Each number is 128 + 24 x the weight over its row's rms, rounded and kept within 0 to 255. Layers, rows and columns count from 0. Numbers have three digits each. The size before them is the row's rms in percent of the matrix's.

# up: layer 2 MLP up, 2304x576, rms 0.0347, rows 1149-1232, columns 32-63
# down: layer 2 MLP down (transposed), 2304x576, rms 0.0292, rows 1149-1232, columns 32-63
up1149 097:161111073133146177107122137124130149107103084103131085171142105138124122141183148121143161149064
down1149 094:097094139147132141100125150142161128093127101118141127149124127159149144091161128171131114125120
up1150 095:119135116166094156134154128130155141120111137133112118125061111155112166170123145172105112116142
down1150 101:096155127104137120142147165116118139130127139122083152102154146106137135116100140142109134127115
up1151 098:161159144140131140059142154097161119110090125157174124105159117089118146139101098151126098135144
down1151 096:150125146121134113137134109132110142142118127101106139140118108087140107133132115079116120111125
up1152 098:122133177120148145115134072140132088138103138194144123130117140149105122137109143101138162170181
down1152 101:150107149104150140098071146127090155110168128085135128136091109129134090127139113098141138114158
up1153 105:150135133128137154128087073090098118110147164123081120114096110121105127120145155171080119109151
down1153 116:123076117099125131125145160096116131126145090143106170102134115142143121139141113111153112143110
up1154 106:134100170126118101085105143126163129115113140117123117146113107089125153163126136144118119132191
down1154 103:116088141154092097144142114148178092117111115102182143130130149157146117099122138159143138156152
up1155 091:106102136104148106119143089141145128128114139127149126123156179085082121110110128130127135175136
down1155 092:118104159134101102133106211116096094123172082126111129119139129156135123139081181160118176124124
up1156 097:123135136170112156148112115104089131121092085070139117140143123151101160143156111113136091114123
down1156 100:117071140086133166136130142070112155147115143086131155142118102125122118123140117114180126157172
up1157 110:096113111120117160126107143125120140132141104065128111110136135102111119131155133208129105096136
down1157 122:100155116130143164187167124103103110165178106116164138159102152123131120173133086119122144106100
up1158 101:119153119088121091108129103123125140137080144103144122135137101109099099128103132136138171134137
down1158 099:153134096090107105104133137131159119119133118067164124131106142153121171145139051159108118127182
up1159 099:135122167110150166101109158111128121121150104119146150154143161109140155114124103126152118152143
down1159 098:086132108109146112144144149086155098116153149107096104153117148169167161112155175097098107132090
up1160 096:135107118099162145149138144108130094134127140097153129122130148141149154121096091110155118162137
down1160 096:131025140113104099176158141119129110162148117125095092116134124157157102145127126158125095124099
up1161 108:136108123136134138143160130142136116086149129137113097148102140115105144118147162132121142117117
down1161 105:077141116107111153157121136123152103162132152118127108131128133117123161103150087107107129114106
up1162 092:095156207131128133123164149147114139120108119124143124121152123112102144081107101108173161146107
down1162 087:140151102123162155136171144104113124114153140134111151131162118159130112135125111156119109097160
up1163 096:128145179144151165129124084105093102103111182125137154138090120128081098133124135149133109115128
down1163 101:143095099119117125113126146110123133136121067185128117101154144104163127106138102100124099144127
up1164 104:103138130150164133105104151131144117111103108136130120128104131099113176167098119153121110118098
down1164 100:143104174131106187130119130110140126161125146113108153108100135147126134161095137161149133098111
up1165 103:111135124144152110145129069107134132105100102130140063091119143125098148110129123127125129094136
down1165 109:145123136120151113114110152102066124142145131089100154145128083115105103131133177170116119140098
up1166 093:103126131132104140093118115095147095142109156112163121116121115151123165143099161093127109140162
down1166 092:155091132140118126164128103126091108131185098120114104111165154155090117120117085156115143138093
up1167 101:131133160141105116108111079141143117131147152157134098102115160134113144094118126109120127113143
down1167 096:129149186140163105116148143140114104103087107120103092121190116153136084130136103085116164119107
up1168 112:079141149097111134089108134127124122137107201126162144139124103138099164115105134104149117125107
down1168 123:051169112084145132107142185139138125099105136124114103100143144189101116118076128125064141119073
up1169 103:131141170129126146073132156152099155086093173114119113157122135155096160112144147183153169170131
down1169 108:124034131142122133146147153179116120121121118147135136129130156132128123089155123169143136109114
up1170 099:166114153136139153089116079131144082135119105143131114147091101096107142145138162140161082125134
down1170 102:118127129106172156105160127154112133134145108136099114108093122161115088135121105131139128099114
up1171 100:124120122119114152155155144108134127145141136120134128169102146121107169153102111129093151084124
down1171 098:155155136093158132121164161112128133172130118163186148103126110109118099150102154118129122102149
up1172 090:126155097154099167076118139143128192106100072157127133110138169131146173083079120158191106120098
down1172 090:185072150087138167119155137096131105138176088151124124151138158119144114153104074089112129126117
up1173 097:134110125148089112098112123080124109118157130135088127105137117145091108110164113109109136099113
down1173 093:142113146134127116151118139108101152118137135144158164094158102150121123177137118159132105143175
up1174 095:070152095160144117100117119161155154102099110164144097103134148088076132137091133147164140112098
down1174 095:113134158106125167143138122160117149119117143126107114146119161136128106135185142110142114095103
up1175 091:116141155106169110081137132132087159081096127170127113173156097107128152099126124119156098154091
down1175 094:125139131164137143168132121142121085146136139112158122098139146151121120125111151098153155095122
up1176 098:076102147149111122109125141103111097104145144122155101152120136146136124101169125132123098090135
down1176 098:148121138153156118157175118151079094105124095157037136087134104097165120134127091114135165133096
up1177 095:184118115114148142164170155100164157150110148111117151132138158140128114107083123089143159124112
down1177 092:154166152115118057092156119115132137156151114131124114144153107190176128152126166081169129073122
up1178 105:132126131160097117101096144166133109109138153147126140143116125146131111134120152150123122100149
down1178 101:142098153104135119109127120145158097119113105107107109147106127117126101088127147147165123119087
up1179 101:157150114107152110094125143108130148116163122146133113139165132091094106100126129161124152151113
down1179 095:130143157077134132153089121109096117187125123153111143128107123135121139142137099097130123118149
up1180 099:141149092153147154134115132138127126138093149107142068163149100134125156152090116132156111129117
down1180 102:144150129144090119168131104120142164106119081123122129120102111112130130145119140166076150156099
up1181 095:128134169127113131134106119112162139153123112157168128142166109128137136165109120148112097102152
down1181 095:116149137166141152163119134105109088127130114120037127137083121116099133098104125125113111103121
up1182 102:130160124114146137116076131114121131112098112128126120160120175081129088127122139111134123077110
down1182 108:141111130171121117160125152113098152098169112150096121140150139097135144121099097113140099146149
up1183 102:127132136118146109080135133125171111071117134101148082096161168077132180119148147142174107120159
down1183 102:123072125140133116138103125161099105104127143121124115126181115121140121127130131118133112175123
up1184 097:127117101114131109108128129129118156156116120081109149111125150153083138126126116104141092131127
down1184 099:072110140116124148095161112146137114146113097109133125108118140078103111148113107163147174142097
up1185 091:173119101153145100082128126128149193105126107164176100139116112148085112129100106139159167148085
down1185 090:163105080124116111147147144092122122147138105123139111138088118139118101156153147121116132123161
up1186 114:132112168116178147124110148120146160104114149148137118135131141142087178116112142166133086130128
down1186 125:118124110135163145076127101135115123147121110138184128145144128123061137113084164090127116124138
up1187 099:154109113116128156087151146123129107119151151134116131122082159129091104121126107131136113126058
down1187 098:084054123074160134115117108113100118136129142128118141154114094116104163090094139112122149148114
up1188 100:150150125169165118109162152149116115117075114118127127128137118110144116115097127101201141103118
down1188 104:102114159154132146112149113161101142111117116140128131120129122162090145130092160089112130146105
up1189 100:168144183129153177111125149116130140115126111114160154119158137122144122150122104155169113159163
down1189 096:168142159104147150093100104152115134082112076136052130135171136115174131104129112107144163124169
up1190 106:093129132136120133128150097071183155124117095100140104144113115139117167163165148144131118145166
down1190 104:102137095153085084122170161113110107102092133128153148148131108132130121142115189067149121157126
up1191 096:188130142115066115108122186137126160107086110172130136111125138083124083092182119123204111133101
down1191 097:139132141133088121123156146140102180128134144100108141157131155115159126118163145119140117111148
up1192 097:158131079139144176150103130137116124091159180087097145165145145129137163090095128116135127124131
down1192 097:109129133146095134112114181138112123125108136122099110140128135087145154151126168105135172117176
up1193 101:105131146139140125128103145148122081140161141123143154176107132136101137084170140114113120110125
down1193 105:130115125161151107124181121137122158114138159113129135159074126124161129125157141138125097112129
up1194 102:119149158115107138139119101128146110113105071107138098187093095081137173151122139120173086073152
down1194 107:163160126133151101123121124089151116169135170125127093150133117142131148120146123138120094103139
up1195 095:120136132110116117133116163126131162112160115121192134132139112125159147157142116114104108119138
down1195 101:141112127149118181132127136084112128176145116105142080151100131160152150140105140100114104137154
up1196 097:146138130146142126121116160150153164115148153103173145178127094141127124162081105134167133066141
down1196 093:158160090111103097145127101129098120144159156090113131127123140104120079119077171117091143109149
up1197 102:102142158179141102113119105087163087142115124113103129102144161129094124138148116123112087146133
down1197 105:138106141144136159132114149091163127136114143124135127100127148119104140117118105144107073143109
up1198 102:099134137113111123119174095122128114083095142166138118133143131162109119143099112128177117103125
down1198 107:157119132113120116130171113136134152106110096157143104123134127146136133140107142163125120126134
up1199 097:150123134155168105160135146095121116127067118116094127155139143158133096152162130133178125083163
down1199 092:124114111128090171162150099127120147137162158147096156121121194157157117102138152155074126128107
up1200 096:134098123147146124142125121162102101157093139147119129149120112131124154172161107139097164122111
down1200 096:099132122086116114150157124146177089155137113066159110134146140148142178122122150104138120166116
up1201 101:148163112136104161045124116119116102097138096128115076105100117132084106189118137087171120112154
down1201 100:108134101164127158182069160131171167161116137146129145136093112094108108127119118127115141149152
up1202 103:131110162134097148119133089125125119137086139141108106115095110114086138160092152157180121148142
down1202 103:178106164147120117132114116157137124128129146112125106090122136154114095073137118109133120155091
up1203 100:121151106150156124122077133121122172126099106109148134138120118096094118132133121090119125109163
down1203 102:120156077130125117100117119126095157108103148077136144149090125148105134116172146092138102129124
up1204 096:127135132170143104127161138090170128111135111123133130186144143085110144110117093134154116108139
down1204 092:103145117151094107127124133103126135128111143164110111168137082149089169071116133097121134131107
up1205 103:118116100104069116153108108111084098119075164119135098196145130121084108099109139119144116095138
down1205 107:168045192106121169147122112136132126132116152091125120145127105162108172128131133167116104172192
up1206 095:147128118147130094143127115117174152131144119143148153138155130123103164133122162102100082151157
down1206 093:156104125148172128099077121129145127135157150139136130085134120123118087112084130143098117096191
up1207 087:098151154146154136075101114146112106076088112136161079134126112076123167146137140129153121101133
down1207 086:134100126122169139160131124140100150137146168159122125102092128170135075131138132130127124126143
up1208 131:120118159190085134115145122139182144096160144132136149132117156117140142144186112169062137131144
down1208 160:126151127156117100127149098126143139103130124147128099161112121182087169107171144139106136165080
up1209 094:128166095143115149147111103166136155105076135158097119124138118110079149111135171114140170112099
down1209 093:150073124098135075137126124113169149115176106131125122100086121102148110124154158124135173117141
up1210 104:133115120178119153099137140113143161123121118110158133104136122166119103112075129144129110120127
down1210 106:099154053128147110114167111122114097136137141138161135142103117126076141072080105118096118164137
up1211 107:149121123112153162116128104097092148105119113127155133125137149147122139151127083158149150123139
down1211 106:138093131117092175116127119129128148106121124126102166144122134127120106128165149083149150151127
up1212 100:120116096125097084142134138096103124125123174144113150141126137109125111138158127109091100088189
down1212 100:117147107144130099139093157104118103139169107130131131143116149134124184083097153091116135127152
up1213 101:133140127141161189119157094182127178130128116139096136119126156123141126152170113098121150097114
down1213 104:160110142101138154073158136106146122148097128173116171131100117115166102141119163113132137166104
up1214 091:084158162140123147128081156145123138106147118124134105082153132120143183134098133119171130079147
down1214 093:148071162120133163116130125150137109142067116130111142174102126125110141109141145153149137138141
up1215 098:159166096096147128156112156125099146148150106136187127117111133145127133073131154123153097141126
down1215 100:125110148125134132120205127089145147065121106106163105127163141138110132106156119162136129101137
up1216 092:152113091122122147150166175131097140153146127135151135120126140151159139115152135146149119136121
down1216 097:117123129076128146092114091117117150130161139096124102151121115130138112123134111146149109099143
up1217 098:167161134119162093116127124098128151097112164148107144149132151088114138127100135163124117093120
down1217 095:094165090106098074123155153124106138141111146132174136123167120100112136137139115110152111141196
up1218 105:111140153128084132151143149145138151066090131132157132131094139136107146157096148147163160137175
down1218 103:091142168125199196137093144138125127115088157119127166091089104120142090107150129101135157131141
up1219 106:141180135143110126100136120099127116072062168086148103109150140140110108144123083090109114095149
down1219 135:120088144141137122100119114106123135090087097098157107161105123156147099123129140109114164166124
up1220 094:128104124120155177152118137112097154112142155114120139126156157179149182134120097129100129079126
down1220 093:152147139131160147142128094134165153153121095087126207119157147151115171087141129093128157124144
up1221 098:148137171101116155143137157159081143092098111132115154172106180126133113125126099140110112129151
down1221 093:122144085103113112127127155116188142152097172123099095123136082125105119096127106090173109118113
up1222 093:164112128097125112163155152151116096112109156137141117186153140094115121115150143095157141113090
down1222 096:122096169158125157131101121134133154130111115142127106088177163121137118100179103108129146139104
up1223 106:138120124114109119123116131126129176138105115159130110129132150119122130142138124131113120119136
down1223 102:134139164128155118135119103120122118131094127125126135148087087091140117139121146101116133129130
up1224 103:132106129128128152130117144114116120111106134183126100147119161130125133115069132151149086125114
down1224 107:091120098185127167110134090143113130117124134130128128106138109158128105123103123139109130114094
up1225 101:124129109167132111099104144118105161122125111140158117101111166095062115160135131131143068099123
down1225 105:148130150145164123167100115163116111105133091164142108145128135072126123120156116115120154154113
up1226 114:093141123121130157130149112131140132091117152098142133118129168136106177100165135148133116089078
down1226 099:101000134098119126145163135150132136141143152148122127117135140178124140126136112131143125134113
up1227 093:105101110193144144110103151156140101147118166092139120108135116108128152134161109103096107138100
down1227 092:120141143106093099128116140130092174122137114143130149119098095154165158119145190113101109129142
up1228 103:165126111142115095143169155121136129112136158161187125158096118145147160146177140152120107097136
down1228 103:131124166115102138106174109131108081134118132137095105127121116070119109135108076115119150078103
up1229 097:099097121142167146124128117085172161140114110092172134139140108134167138117119145103086107137121
down1229 096:101094143109092147158096112123111155157123121135090095144154137146105107101129125103145157147110
up1230 089:130117134179117114159185114101106145155069127131113118108112146165147116132159092154103097114096
down1230 090:094045136115133124160126124125111171091166112077146121121140111110127119112131148141136129126164
up1231 096:127144153104106117129143124096115121168133156112170128143129151115144161159093134132151064104143
down1231 091:110174106121156131148173140138134099133105125110098099145133144095109150122159144174133122112074
up1232 105:111162123131129161143099123131119153117139126146112086148112096118137129162149120123112148058124
down1232 103:141100149128099146111115144105119151125103110126137110143104096136136127136113135082136168122125